Each number is 128 + 32 x the weight over its row's rms, rounded and kept within 0 to 255. Layers, rows and columns count from 0. The size above them is the row's rms in percent of the matrix's.

# layer 4 attention query, 96x96, rms 0.134, rows 0-71, columns 0-95
size [ 82  78  86  96  77  82  96  81  87 101  87 100 126  85 117 107 122 118 112 124 114 123 118 132 124 111 121 120 126 116 124 130 112  92  94  81 100  79  88  74  88  82  84 105 102  76 124  74 125  88 110 103 104 111  98 107 109 110 101 113 100 104 120 104 109  70  91  71  81  87 103  74]
[[120 147 108 112 126 128  98 151 157 147  97 121 161 164  55 139 113  92 148 107 204  64  90 110  98 136 115 101 115 152  51 218 133 148 127 148 138 115 138 150 197 102  91 128  93 100 138 106 159 149 105 110 152 157  73 179 185 123 119 118 110 111  84  93  80 131 133 168 199 120 111  86 100  53  85 129 132 160 126 115 133 135 122 115 144  86 136  79 113 125 148 143 163 117 123 135]
 [133 131 191 142  80 126  91 129  82  57 134 119  91 161 118 116 162  99  64 172 111 100 105 153 141 160 150  79 114  79 111 153 174 128 115 113 108 118 168 178 167 107 112 158 162 148 175 107 144 158 118 140 182 121 147 101  76  57 133 109 146 107 120 154 152 126  64 130  99 122 133 176 103 138 150 168  85 115 112 110 137 170 123 101 136  96 192 109 112 162 106 206 136 145 185 138]
 [179  94 149 101 145 135 139 166 132 139 131  72 126  69 163 125 151  64  96 149  89  93 113 160 140 181 129 100 129 126 135 165 124  88 124  97 125 155  95  72 127  94 133 106  95  57 152 132 102 181 107 146 166 135  88 137  85 150 179  90 109 109 120 145 113 183 138 110  80  72 124 138  52 159 130 115 125 161 130 123 114 179 163 113 120 128 187 114 104 116 119 192 178 170  88 165]
 [125 111 147 166  81 116 144  96 133  75 155 151  86 165 144 113 129 122  80 135  86 145 144 176 168 134  59 143 132  74 144  87 185 170 136  69 110 170  92 122 118 115 173 117 197 128 165 112 109 125  99 154 180  95 140 112 135  67 120 170 133 118 126 120 117  94 128  81  66 127 184 144 113 192 190  75  74 130 138 136 160 165 143 162 142 163 157 156 131 127 126 134 124 114  89 134]
 [182 116 145  89 103 141 146 172 129 135 143  87 135  36 161 148 138 109  97 124 102  98 150 138 165  90 121 139  88  93 204 139 130 104 122 109  84 147 117 151 149  88 131 115 104 105 168 170 131 136 128 174 193 178  43 134  99  98 153  87 112  99 105 151 130 175 131  70  76  87 117 124 126 112 107  96 120 118 127 111 156 136 175 109 144 203 148 149 134 130 115 176 112  88  72 103]
 [120  77 133 170  55 124 167 120 115 116 146  79 104 112 172 127 128 132 104  96  61  99 129 191 138  84  91 133 112  65 171 113 187 160 143 103 134 126 101 104 128 126 140  85 152 143 118 126 104 121 125 126 144 117 120 127 137  52 153 160 102  69 119 157 117 138 120  76  59  83 147 133 146 214 149 101 131 113 133 103 163 147 186 186 134 158 157 173 112 108 172 124 105 129  88 111]
 [ 81 129 117 130 164 108  86  99 105 153 104 165 117 160  93 136 112 151 169 151 149 148 138  85 108 158 128 148 163 190  90 127  90 125 179 143 169 136 189 126 131 136 150 168 141 129 121 132 154 127 133  82 107  90 161 162 122 177  96 105 134 126 123 126 138  96  59 151 179 124 117 151 149 168 117 171 144 135  63 174 121  75  78  62 117  80  70  61 162 132 123 106  99 128 207 122]
 [128 220 108  78 153 119  86 149  94 164 129  98 105 109 138 174 112 120 111 108 151  73 167 115 141 133 164 104 127 131 109 152  82 114  99 190 127  98 140 121 105 152 122 160  69 129 126 162 115 134 155 103 165 181 150 113  94 197  60 139 135 148 129 166 121 150 148 157 191 114 112 176 157  24 147 132 141 141 102 144 144 112 103  99 111  95 141 100 132  91  81 104 144 107 182 107]
 [163 141 142 120 123 127 213 114  77 101 123 155 111 133 153 169  75  98  90 150  95  61 123 172 155 115 135 117 101 112 128 112 113 123  95 118 158 173 134 100 116 101 125 165  87 125 102 184 112 101 152 143 159  89 143 113  66 130 143 139 105 105 130 154 128 198  70  65 138 109 115 142  91 135 217 110 153 158 134  96 153 141 208 131 137 153 170 184 121 132 125 122 124 105  59 125]
 [ 99 155 161 130 141  88 150  92 141 139  92 104 187  88 149 149 126 109 138 138  74 151 113 123  96 143 154 154  91  95 159 120 102 161 137 128 113 111 170 165 129 127 128 155 114 153  33 170 104 140 110 107  68  98  89 143 152 163 145  99 133 127 166 173 143 153 121  95 151 168 110 170 214 148 208 162 160 166 151 160 119  97 157 105 149 149 120 166 149 120  65 177 143 125  74  94]
 [142 113 162  88 107 111 104 138 144 150 128  83 181 109 145  84 118 103 141  99  95  98 106 169 128 100 146 102  92  61 151 118 110  60 104 118 139 118  64  72 160 123  74 117  46 148 134 103 117 128 150 179 129 127  93 106 187 135 153  90 158 102  86 140 145 146 185 113 173  69 105 131 142  94 162 111 126 148 166 121 147 165 141 176 133 169 154 129 110 137 110  65  80 173 130 169]
 [ 82 118 162 132 107 103  88 118  85  84 118 110 141  39 142 141 116  92  95  78 131 122 149 111 155 161 154 129 144  92  60  99 168 151 162  92 113 148 107 112 141 137 103  91 161 110 147 160  91 152 113 164 115  91  79 109 161 179 192 106 138 106 144 120 120 131 126  60 117 115 175 148 133 135 136  47 109 125 168  96 122 154 180 191 140 192 180 152 118 103 127 134 126 178  99 139]
 [125 174 145 144 154 129 107 124 149 127 101 138 119 113 118 179 141  90 137 141 163 117  95 106 126 153 110 122  94 173  90 176 193 153 121 136  95 158 171 166 173 149 145 141 141 114 185 119 146  80 119 110 169 155 203 100 103  87 118 152 119 158 126  62  87 139  72 185 169 117 124 153  74  88  42 155 193  92 123 120 104  99 105  87 146 154 141 105  90 159 164 117 134 121 163  88]
 [147 103 162 151 129 157  97 105 167 144 102 130 156 144  97  81 119  78 160 111 160 101 111 176 123  92 176 154 125  95 136 155 110  53 164 120 148 131  96  86 121 172 102  54 105 128 116 143 148 115 131 136 200 139  92 156 186 148 141 107 113 158 133 191 148 134 127 154 228 111 128  81  88 121 156 117 130 156 164 122 133 174 125 169 133 138 107  90 128 126  88  77  90 130 188 173]
 [103 149  99 139 147  62 131 152 122 152 122 177  73 127 113 170 175 166 121 200 182 122 172  69 110 100 152 118 166 158 146  98 178 158 124 155 114 133 208 146 120 163 155 155 177 121 145 162 127 131  93  80  90 124 141 131 104 136  82 123  92 129 139  93 127 144 155 146  93 162  93  89 125 111  69 134 149 108 152 168 107 102  57  93  99 104  87  84 124 180 131 133 106  97 161  92]
 [137  69 149 129 123 164  66  87 111 144 108 138 155 138  98 108 145 131 124  94 124 121 130 139  78 107 133 197 174  96 212 132 121  96 155 167 119  74 162 183 113 194 104  60 129 129 108 175 152 104 132 136 112 155  45 176 179 147 143  79 153 143  86 192 126 116 151 107 135 143 122 121 139 122 101 137  84 127 109 135 137 175  97 151 125 160 113  85 121 130 114  89 144 157 186 137]
 [187 127 140 169 172 151 102 169  70 113  85  97 125  43 155 132  84 123 180 102  93 130 104 132  97 124 154 158  72 150 136  94 149  98 137 135 131 102 142 156 122 182 138 134  83 160  96 166 147  89 134 153 100  73 146  49 147  80 163 130  96 142 157 165 132 165  66 110 100 125 114 121 111 103 152 142 147 157 121  89 141 156 172 115 136 172 129 187 107 178  91 100 156 131  90 123]
 [171 112 199 140  71 200 114  93 123 158 123  79  97 109 156 122  89 109 148  86 116 108 136 182 144 101 118 136 120 118  67 113 116  80 145  77  83 142 118  60 124 140  94 155  96 104 156 131 130 195 121 162 143 164 111  96 138 147 177 146 124 110 144 136 146  94 172 130 158  89 126  94 121 166 106 158  69 114 147  79 148 159 107 195 144 201 111 135 112  67 135 135 139 125 108 151]
 [172 131  97 157 190 151 102 120 186 107 111 120 128 120  92 106  60  90 111 149 104 111 144 154  67 136  95 102 137 158  83 155  63  96  95  75 137 166 117 105 188 150  86 154 105 153 144 163 128 133 123 146 155 107 147 115 192 133 125 124 146 114  92  94 120 125 131 171 202 113 179 135  85 171 133 117 135 185  94  86  79 140 131 118 124  54 127  81 109 139 158  79 114 124 106 156]
 [126  49 169  87 149 114 167  89  78 157 154 173 126 165 103 124 132  47  83 118 161 150 168 100 153  85 154 143 111  76 177  94 134 150 144 202 138 145  98 128 141 127 124  89 142 139 131 184 157 189 144 132 124  69 111  96 137 117 132 109 133 103 130 119 186 142 160 114  67 117 104 153 145 107  87 192  60 112 155 149 151 155  90 124  84 139  97 102 104 135 103 131 147 142 128 131]
 [ 66  94 128 176 104  85 159 159 146 123 166 110 110 132 123  65 205  93 111 131 183 170 147 132 110 135 113 127 185 150  78 115 190 126 143 145 135  75 135 117 112 106 121 123 173  45 164 151 104 137  73 120 182 178 156 150 143 114  62 145 164  74 145 137  91 155 115  87  83 176 136 124 101 124 122 145 108  82 118 162 122 143 126  87 153  83 147 110 158 125 110  95 122 130 109 147]
 [102 102 121 132  93 136 124  91 185 158 169 115 112 170 130  98 137 118 128 182  98 127 108 113  95 130  60  60  99 170 142  90 128  94 171  64 122 139 104 194 141 139 133 138  35 156 127 125 165 158 126  78 158 169  76 127 104 114 101 145 144 160  96 150 124 217 116 144 125 111 165 159 157 145 156 103 154 136 140  95 119  96 103  96 141 106 112 184  89 155 142 150 167 111  79 124]
 [ 98  89 138 174 109 113 117 173 159 122 120  83 149 121  87  81  89 113 184 157 125 167 114  80 144 145 118  91 110 168  45 118 145 172 116 102 131 104 159 177 162 132 190 106  80 140 127 117  60 123 104 159 121 122 132 120 166 118 117 157 175 124  82 174  95 152  93  97 129 171 120 155  93  97 150 142 189 121 143 124 135 122 121  97  98 191  99 144  95 170 169 102  57 107 154 155]
 [150 118 131 125 126 103  68 161 128 118 130 108 137  52 103 108 162  68 100 152  86  98 184  94 150 145 115 153 123 109 174 141 153 170 104 163 184 156 138 100 175 178 131 101  73 118 139 126 113 203 115 129 133 183  89 101  56 152 172 104 110 133 112 119  99 111 153 116 109 123 100 112 168 157  33 155 177  73 127 127  73 136 125 109 123 132 100 146 167 120 134 127  94 126 166 136]
 [214 164  89 190 112 122  75 165 124  78 134  88 132  92 137  91 103 174 104 125 127 133  91 194  97  68 130 164 127 137 168 117  92 113  90 166 180 164 148 132 112 110 144  72 122 117  92 137 129  67 136 171 102 105 115 174 131 145 106 105 104 164 118 142 113 148 130 113 183 123 161 149 147 135  90 129  92  95 181 116 103 122  99 150 160  89 203 182 164 116 126 127 130 110 168 138]
 [ 83 127 176 153  69 147  96 146  90 133 176 124  79 155 115 178 174  91  43 163 201  89 116 159 139  88 107 117 106 109  72 147 154 138 182 141 172 148  70 186 121 138 154 146 184  95 148 108 124 155 135  96 129  93 117 134 127 141  73 139  86 156 140 123 100 119 124 113 173 156 113 151 145 149  96 109 212 141 127 107 144 144  71 143 135 140 154 153 116 116 118 175 104 126 132 153]
 [ 90 144 103 141 151 119 100 186  97 114 176 164 120 123 154 171 213 102  95 122 140 162 189  87 116 178 122 123 133  88 112 126  88 202 138 127 106 147 107 111 117 168 121 182 136  95 114 113 112 144 151  90 123 119 132 128 161 121  86 173 177 118 184 109 115 136  70 131 157  98 125  92  98 179  99 146 145 114 135  93 173 151 118  87 180 150 139 129 197 170 112 182 107  79 107 158]
 [ 93 130 165 183 151 129 120 167 151 120 136 117 142 120  99  80 151 132  88 166 122 190 197  97 146 184  92 148  86 113  99 137 175 106 144  95  71 106 141 127 138 100  85 101 158  99 164  34 109 146 151 125 136 168  67 166 142 130 108 180 115 155 120 164 125  94 157 159 137 127 162 124 179 103 139 106 149 153  76 139 109 163 166  93 136 147 107 109 186 150 153  64 119 112 149  92]
 [143 164  81 113  92  63 147 147 139 139 117 128 139 255 156 152  86 146 149 136 100 141 107 142 133 184 165 133 152  98 118 114  92 189 100 135 151  88 127 124 142  91 135 148 111 148  96  94 138  79 118 108  66 153 163 175 138 152  71 161 114 150 162 191 115 110 116 170 111 125  93 140 122  66 154 165 150 177 125  88 127 109 127 136  96  78 138 138 122 115 131 116 159 115 153 128]
 [118 106 101  45  61  85 153 165 141 122 117 150 190 155 152 131 172 122 136 154 115 194 160 167 122 184 127 119 194 158 164 164 112  88 111 103  94 166 114 185  57 134 170 153 140 119 138 130  98 173  90 103 124 187  99 104 172 131 125 129 120 152 148 105  95 125  55 102 128 132 131 110 116  84 122 113 150 128 110 116 122 117 178 134  83 144  98 131 107 150  93 127  92 166 170 168]
 [130 132 161 164 119 201 113  98  89 112 108 177  88 168 101 122 166 184  83 128  91 140 109 114  45 137 117 197 156 107 159 130  78 114 114 183 166 146 158 152 111 184 106 169 105 105  70 119  96 160 120 129  79  81  76 163 129 116  74 129 120 118 158 148 190 102 125 138 121 140 131 133 167 161 155 175  79 190 114 130 160 135 113 126 109 135 132 138 148 126 107 140 187 134 130 145]
 [121  87  87 141 150 148 107 144 123 161 142 124 192  84 150 113 175 124 138  66 146 123  66 137 118  81 147 151 130 149 100 133 120 108 107 129 128 178  93 156 140  73 107  86 123 140  76 117 121 135 138 148 122 109 112  87 138 134 149 132 186 195 131 126 208 120 136 167 169 148 223 148 195  95 136 145 167 133 108 137 126 126 130 156 126 151 123  85  74 107  87 133 102 209 103  93]
 [123 110  89 158 152  98 152 158 116 112  78 142  86 104  87 107  77 169 129 197 172 157 159 129 147 154 104 182 160 141  95  93 126 195 111 172 131 141 161 118 112 196 201 142 129 119 165 130 182  98 103 136 157 136 128 123  87 185 127 151 111 153 114  66 128 101 140 153  76 173 135 107 119 150  70 128 142 132  95 188  75 113  78 141 111 102 127 104 110 178 115 104 106  92 129 123]
 [132 154 103 146 192  99  84 143 123 125  94 150  50 123 122 103 117 118 117 126 204 159 151 112  57 153 148 133 124 146 100  90 139 173 142 173 121 184 188 114 105 174 171 134 132 120 164 168 133 109  92  80 160 139 167 140 181 106 109 170  60 117 158  86  96 171 118 137 168 152 180 116 148 126  91  98 156 131 189 154 128 152 102 112 137 127 159 119 138 149 172 151  96  83 155  96]
 [162 157 162  98 109 142  68 119 121 130 181  78 177 140 115 134 181 108 153  97  83 103  78 132 103 161 203  84 103 105 134 159 147  95 146 108 123 122  84 135 160  84  69 128 125 176 109 128  74 144 163 161  83 134 115 147 197  98 133 122 119  96 138 191 115 148 121 112 122  72 121 179 140 115 175 141 104 121 154  64 152 162 170 144 145 167 171 158 167  92 148 138 151 106 100 123]
 [128  86 144  83  84 156 176  99 110  64 115  99 173  95 124 147 184 170 116 132  47 196  89 141 179 109 122 128  95 133 144 144 149 103 149 140 109 117 137 187 140  66 109 137 132 144  72 119 139 180 169 187 124  89 112 109  84 121 117 106 160 106 118 164 155  89 157 112 111 162 106 136 131 188 142 139 125 149 103 129 131 114 195 112 100 171  85 152 159 109  83 160 130 177 122 151]
 [ 91 124 108 179 163  83 139 121 143 147  98 160  51 105  97 106 127 162 107 149 177 142 170 114 140 100  61 150 130 151 134  94 181 182 143 170 124 169 163 117 129 167 168 123 127  97 131 113 150 133  85  75 180 110 147 155 106 144 115 137 110 133 122  70 115  98 110 171  79 211 159  97 111 112  65  87 170 119  89 167  91 104  99 107  91  98  93 123 114 157 117 119  98 116 175 132]
 [104 164 122 148 186  98  84 141 144 189 187 157  94 144  74 117 124 136 112 115 207  89 177 116  69 115 127 133 185 153 137 119 126 141 122 151 186 135  88  54  94 160 142 138 124 110 166 140 160 134  92  52 142 130 167 148 179 122  96 167  79 159 147 118 115 178 111 125 173 107 162 151 107  90 116  91 157 108 157 124 119  92 102 113 143 112 151 118 114 150 148 130  83 135 188 100]
 [138 128  89 179 201  76 160 145 115 161 110 128  82 103 104  78 111 159  90 107 186 106 193 104 127 116 158 154 172 167 121 108 147 176  98 142 140 136 140  54  93 192 176 125 124 124 169 144 156 116 119  64 171 142 175 109 134 138 100 125 112 147 106  99 129 109 137 141 123 124 145 130 119  77  74 149 175 146  72 172 114 121  86 144 116 101 144  98  98 167 130 155  89 138 190 101]
 [161 151 146  70 118 164 125 172  69 110 144  70 151 127 192 143  87 134 109  77  76 126  91 182 111 131 149 118 121 119 104 154 120  77 112 107 114  90 107 145 133 101 159 135 126 160 119 148 109 133 147 199  60 169 108  94 174 169 156  75 121  87 120 153 151 161 159  77 141  84 130 199 117 136 153 136  90 171 131 144 159 113 132 138 176 162 147 135  98  58 126 143 135  77 108 117]
 [188 142  78  90 164 106 168 115 121 106 105 150  87  96 174 114  71 124  80  66 173 125 114 169  98 137 146 179 184 135 106  90 139 121 134 152  95 121 158  89 114 177 152  94  87 139 174 143 173 106 115 117 105 118 126 109 130 126 178 120 107 145 153  81 133 163 130 112 135 166 119 125 127 125 111 179 158 182 173 199 126 112 112  81 130 103 106 114  85 159 105 221 122 119 144  82]
 [130 173 116 121 145 150 120 137 196 121 157 107 209 144 157 117 170 103 169 123  75 107 110 147 140 161 177  69  78  81 114 130 117 118 109 109 128 118  98 124 127  72  75  70 136 188 129 162 132 160 128 197 142 166 102  88 157 133 169  67 136 155 149 186 119 134 127 124 157  73 112 110 132 178 130 148  68 135 130 121 125 145 198 138 170 119  89 106  91  97 154 139 114 124 113 157]
 [135 159 202 187 177  92 145  77 107  79 127 175 146 130 135 114 109 124 141 142 164 106 105 165 182  72 163 193  89 124 136 164 115 116 112 130 168 113 163 125 152 118  78  70 121 179 136 103  95 106  79  92 139  67 131 127 103  93 174 103 117 135  88 139 177  71 113 108 123  92 110 160 103 156 122  62 107 137 143 134 110 158 142 149 108  75 137  90 119 118  84 127 148 123 176 167]
 [122 134  88 144 128  63 104 156 181 120 145 137 125 147  98 157 122 148 122 112 189 145 112  58 103 125 117 143 174 154 124 141 118 143 109 165 104  88 131 134 145 175 190 117 154 144 152  98 167 101  79 103 174 171 110 153 152 111 157 154  74 161 124 108 107 186 125 124  54 128  74  67  50 127 121 152 194  95 154 153  84 143 113 167 151  90  95  87 106 145 160 130 141  88 135 121]
 [161 168  73 137 189  65 136 135 166 157  87 122  66 123 142 139 133 118 103 102 140 123 156 106  97 109  99 158 152 154  82 111 127 194 112 143 145 144 183  94 128 176 158 141 121 129 190 150 153  70 159  86 129 129 164 117 118  88 146 119 100 122 145  39  93 151  82 155 122 134 140  79 117  92 105 140 165  88 133 168 104  70 120  85 114 117 110  94 117 186 147 132 114  81 167  93]
 [163 126  80  97 110 183 151 124 100 121 106 138 135 159 166 127  87 116 135 124  78 147 125 188 122  94 128 116  84 131 103 102  58 113 154 123 137 136 125 112 118 115 174  69 128 173 158 154 217 159 105 178  53  87  69 163 186 127 118 127 145  87 156 144 123 163 121 126 114 144 123 119 103 154 133 103 110 174 175 116  91 127  90 128 118 104 102  97 120  74 118 168 186 165  69 149]
 [ 99  92 175 106  75 150 126 122 118  82 152 122 176 163 119 137 143 118 127 153 119 124  93 157 159 106 155  96  67  88 160 158 111 102 136 120  86 133  91 154  94  73 106 109 175 106  57 123 109 185 177 162 131 107  77  98 149 138 154 118 129 107 106 167  95 121 183  81 148 102 118 153 166 196 183 154  68 139 126 117 133 138 178 136 163 152 165 142 209 116 126 106 130 118  93 160]
 [129 152 124 150 149 138 123  70 129 175  94 140 115  94 149 133  90 118 134 104 124 109 138  74 144 147  86 179 100 184  67 122 156 119 118 168 104 120 161 112 149 185 163 147 101 155 164 125 126  81 155 145 117 124 157  75 122 109 161 119  75 143 151  95  95 186  79  92  86 139 176 104  89  77  89 145 199  78 129 143 111  94 123 137 115 110 116 125  79 193 140 144  47 145 155 106]
 [113 121 134 170 124 163 111  91 119 158 131  47 193  76 149  95 131 104 211 118 116  88 138 139 153 155 128 115  85 111 115 165 116 109 136  69 107 101  89 176 176 107 121  74 122 145 110  93  77 114 160 202 118 138 144 128 118 111 144 129 163 123 153 159  85 148 118  97 126  89 156 150 169  67 130 127 117  94 116  82 133 155 188 182 158 209 117 144 147 141 140 115  93 114 148 128]
 [139 107 140 132  70 142 145 150  96 156 123 111 166  95 122 154 125 109 130 135  91  76 189 144 159 120 153 170 161  98 155 168 119 162 101  89 172 163 114 195 161  76 118 113 106 131 152  86 134  68 108 129  67 127 141 147 126 119 137  97 106  57 137 140 143  50 128 145 146  99 147 149 162  98 146 120 161 131 123 133 147 117 173 184 127 119 106 123 198  68 110 162 181 161 105  54]
 [150 143 103 184 186 126 140 130  63 130  87 121 121 123 131 135  92 199 153 140 122 110 138 153 134 175 173 142  62 121 112 113  59 157 111 173 161 128  83 125 155 102  65 156 138 144  90 121 121 109 146 128 123  61 147 146 127 148 108  86 157 132 179 146 139 156 186 154  87 147 104 163 167 154 136 139  97 162 199 145  57 140 130 162  93  85 126 126 133 123 115 121 166  64 162 148]
 [127 133  81 197 147 111 118 166 127 137 134 206  86 136 133 155 154 213 116 140 160 156 107 156 113 150 144 104 117 155  66  91 144 118 103 117  93 125 113 153  74  88 141 124 175 135 144 108 119 139 104  75 164 144 151  95 147 185 117 177  96 159  77 108 145 163 100 136  79 110  95 112 117 152 127 147 124 150  71 175 100 117 109 109 114 116 145  68  48 144  98 130 148 182  82 105]
 [146 128 168 155 128 140 132  89 169  88  94 126 108 168 166 180  70 177  63 155  89  98 120 117 120 185  82 113 113 147  67 123 159 124 105  79 142 111 135  81 171 144 128 170 156 153 157 122 149 153 163 146 102  86 158 106  98 162 176  91 122  69  76 110 104 171 151  99 122 106 124 111 105 229 106 141 131 117 120 145 123 102 112  91 136 123  76 149 161 171 134 159 112  88 105 111]
 [121 142  95  78 135 111 119 149 119  99  89 153 106  90 139 144 149 100 212  96 139  91 114 139 157 108 197 120 120 115 146 108 118 140  76 164 149 132 160 135  80  99 187  92 114 172 122 202 125  78 127 111 146 111 196  88  79 124 127  68 121 163 112 155 140 168  67 156  93 114 175  87 139 126 104 140  89 133 195 171 108 118 148 119 142  86 149 144  71 126 123 144 130 142 174 160]
 [118 158 138 116 114 116 145 115 149 130 137 156 135 178 163 144 130 164  68  98 168 182 114  89 154 142 190 143 105 117 176 101 119 117 135 154  80 108 118 154  61 127  89 140 166  93 137 101 134 106  84 139 140  93 145 117 111  98 134 136 114 132 125 103 128  40 135 181 131 193  96 141 126  51 127 106 114 128 148 185 193 102 171 158 148 161 105 138  74  45  91  89 142 116 104 109]
 [ 94  81 111 215 114 109 141 127 142 135 183 154 136 109 134  92 136 129 161 110 166 109 156 149 174  71 105 158 133 117  94  86 138  91 119  77 143 119 111  88 120 171  61 107  84 104 129 142 115 181 133 143 165 146 118 127 123 111 114 103 157 129  89  66 163  79 112 156 172  77 121 144 136 190 126  93 124 149  75 157 163 159 111 168 176 152 147 175 102  78 153 111  97 115  77 170]
 [134 141 147  98 140  87 151 177 203  93 106  69 124  97 120  85  58 178  85 148 100 144 126 117 187 105  60 105 114 189 124 130 145 136 104  56 123 102 128 142 177 104 149  91 117 144 160  83 141 139  93 128 147 145 132  90 162 120 176 117 132 124  76 136 175 195 164 138 141 155 160 134 147 109 137 117 159 117 157 144  83 146 150  90 134 130  61 113 162 157 177 147 114 109 131  87]
 [ 97 120 159 109  61  66 140  94 186  92 125 117 146  91 114 155 138 207 137 131 112 104 107 158  95 139 101 110 131 113  86 141 104 116  91 145 174 112 147 164 135 134 120 138 167 114 154 132  91  79  73 114 110 179  87 185 145 147 181 123 133 111  99 160 129 181 149  96 138 103 128 145 200  87 164 153  65 123 147 153 132 131  93 206 108 131 145 173  92 106 123 145  98 130 139  65]
 [156 126 131 116  80 114 134  94 155 165 109  71 157  73 104 121 157  96 103 126  89  81 140 163 117 109 124  85 189 149 195 207 145  63  94 104 123 156  93  96 178 125 143 136 112 129 105 137 125 198 141 118 120 152 138 125 139 171 228 173 182 103 129 115 144  89 201 101 158 119 154 129 128  83 132  97 122  82 126 152 114 158 135 122  96 134 145 128 131 120 134  96 114 156  96  97]
 [198 118 155 146  92  33 122 147 108 151 150 170 130 161  68 152  94 128 166 127 104 172 159 139 167 146 186 155 204  72  62 101 137 136 125  87 108  86 189 115 135 119 126 140  91 108 127 148  98 159 146 111 155 128 133  80 142 198 129 175 175  85 118 188 153 132 121 137 113 144 107 113  59 103 134 124 133 137 139 120 106 169 124 103  98 107 123 128 177 120 149 109 152 124 117 111]
 [137 129  79  51 181  50 153 167 117 119 104 183  56 107 159 142 133 141 118 217  88 106 185 154  95 150 169 102 114 109 131  82 112 151 130 119 158 153 109 117  70 116 155 134 124 145 121 152 101 161 155 107 150 115  99 156 102 140 143  98 142  74 135 127 143 128 159 141 140 133  58 118 127 150 131 111 114 216 136 117  89 144 113 116 136  97 164 143 115  96 172 132 156 146 103 193]
 [140 116 102  84  93 180 156 170  61  99 123 145  82 154 153 152 144 163 146 115 206 153 111 135 135 121 150 115 152  99 109 138  30 119 142 125  69  98 166  86 113 122 126 149 157 109 179 174 163 108 117 100 169 144 179 154 167 127 154 128 102 111 114 106 165 145 132 103 100 123  91 125 113 219 171 136 100 124 132 151 156 155 128  95 124 143  95  63 159 145 104 112 163 135  63 119]
 [149 122 161 122 140 166 117  82 163  94 168 105 167  89 103  87 121  82 131 110 131 107 141 165 234  79 133 149  68 107 148 143 196 162 118  99 154 121 153 105 196  77 112 102 132 134 119 137 138 124 117 141 138 161 166  98  79 133 186  80 106 137  96 163  82  93 141 137 102 130 127 150 180  79 100 109 126 158 103  87 157 108 120 168 128 168 126 140 120  70 159 154 109 176 115  94]
 [166  75 162 157  86 128 120  47 131 165 122 158 111 143  98 109 147 123 129 139 134 117 113 152 152  69 112  79 131 131 146  95  86 128 124 155 177 178  77 104 155 111  98  92  98 154 112 185 131 120  88 151 154  94 142  85 105 117 147 123 129 106  84  86 186 157 124 152 140 159 162 115 191 205  78 169 111  65 152 160 173 143 117 130 141 154 119 100  88  90 143 175  78 122 145 109]
 [123 126 205 128  64 202 110 107 137 146 168  94 147 140 136 106 104 109 115 108 116 118  93  84 127 133  67 145 105 139 159 160 162  97 170  96  83  89  69 131 151 127 100 124 166  83 136  89 140 163 124 167 165 163 116 135 140 125 172  98 155 125  86 119  75  97  93  98 155 120 160 141 136 147 127 141 155  82 151  95 141 201 124 141 172 179 133  98 126 119 198  61 177 105 130 113]
 [111 119 157 169 165 135 130  97 156 200 155 165  95 106  80 122 149 148 147  99 160 183 168 129 172  99 108 175 185 125 116  98 163 148 142 165 142 146 100 139 153 120 172 160 162  77 149 146 164 162 155 114  89 136  94 142  81 160 142 151 137  99 116  56 142 121 103  85 116 162 150 137  82  80  98 152 190 131  65 132 109  44 105  96 121 105 143 115  69 174 136 139 139 123 145 136]
 [116 128 183  95  66 171  99 118 167 157 177  72 163 111 137  99 136  94 112 117  75  95 124 130 161 118  69 145 135  95 165 157 175 146 146  85 123  97  88 118 164  70  60 107 160  87 124 114 134 195 143 171 145 193  99 137 136 111 158 113 131 102  96 143  71 109 124 103 175  94 120 130 117 139 122 121 104 104 165 117 158 166 167 132 174 195 114 117 140  91 180 108 142 152 110 149]
 [ 98 174 123 134 117  64 108 111 111 155 134 138 115  99 208 159 165 133 123 100  95 167 130 122 152 124 126 134 151 105 193 133  70  99 128 163 104 112 129  92  98 139 109 147 200 113 158 119 198  98 175 122 126 149 113  87 134 149 164 110 129  78  82  77 135  74  82 167  96 126 171 134 100 102  97 106 118 107  91 182 141 114 101  64  88 155 128  72  73 158 113 136 136 104 165 110]
 [120 126  99 121 131 199 174 177  93 110 114  97 143 116 118 147  97 105 155 105 105  59 154 207 120 179 172  93  75 118 155 121 187 150 141 128 149 140 146  77 121 111 148 109  82 129 120 138 102 130 118 176 147 120 137 175  65 108  97 134 110 118 175 182 107 122 120  47 136  61 126 147 142 174 127 119 146 142 178 106 109 163 156 138 159  60 159 126 150 168 122 113  86 143 105 141]
 [ 93 110 172 144  94 167  94 112 145 120 135  40 180 138 105 126 131 117 127 116 107 129  96 120 128 153  51 157 145 103 168 156 151 110 106  85  72 141  61 137 138 122  87  89 126  73 123  96 133 165 130 199 161 189 117 167  86  75 148 161 157 106 123 144  92 127 149 140 163 108 127 144 163  96 130 127 121 105 158  90 172 134 134 188 141 186 132  94 136  87 185  75 115 122 141 135]
 [101 141 110 178 193  60 144 133 120 113  63 188  53 114 108 116  83 149 162 152 141 151 149  96 145 136 159 174 118 177  91  78 121 146 116 141 172 122 196 146 127 176 162 165 128 169 129 146 125 101  79  75 140  82 142 139 103 166 106 126 106 165 118 108 169 147 116 167 109 208 115 124 125  87 127 139 126 121  95 156 111  90 118 101  86 103 140 121 142 161  91 164 181 132 129 105]
 [107  78 135 153 136 168 171 149 152 125  90 134 139 108 124 127 145  50 126 135 173 121 151 154 120 109 101 163 138 114  97 179 154 191 127 143 171 147 137  88 101 101 132  93 152  72 130 182 110 145 150 149 107 161 144 145 135 110 123 175 117 122 171 173 114  73 207 139 121 170 130 111  94 127 131 123 129 186 177 120 135 149 181 102  81 115 155 197 183 141  51 141  68 148 121 134]]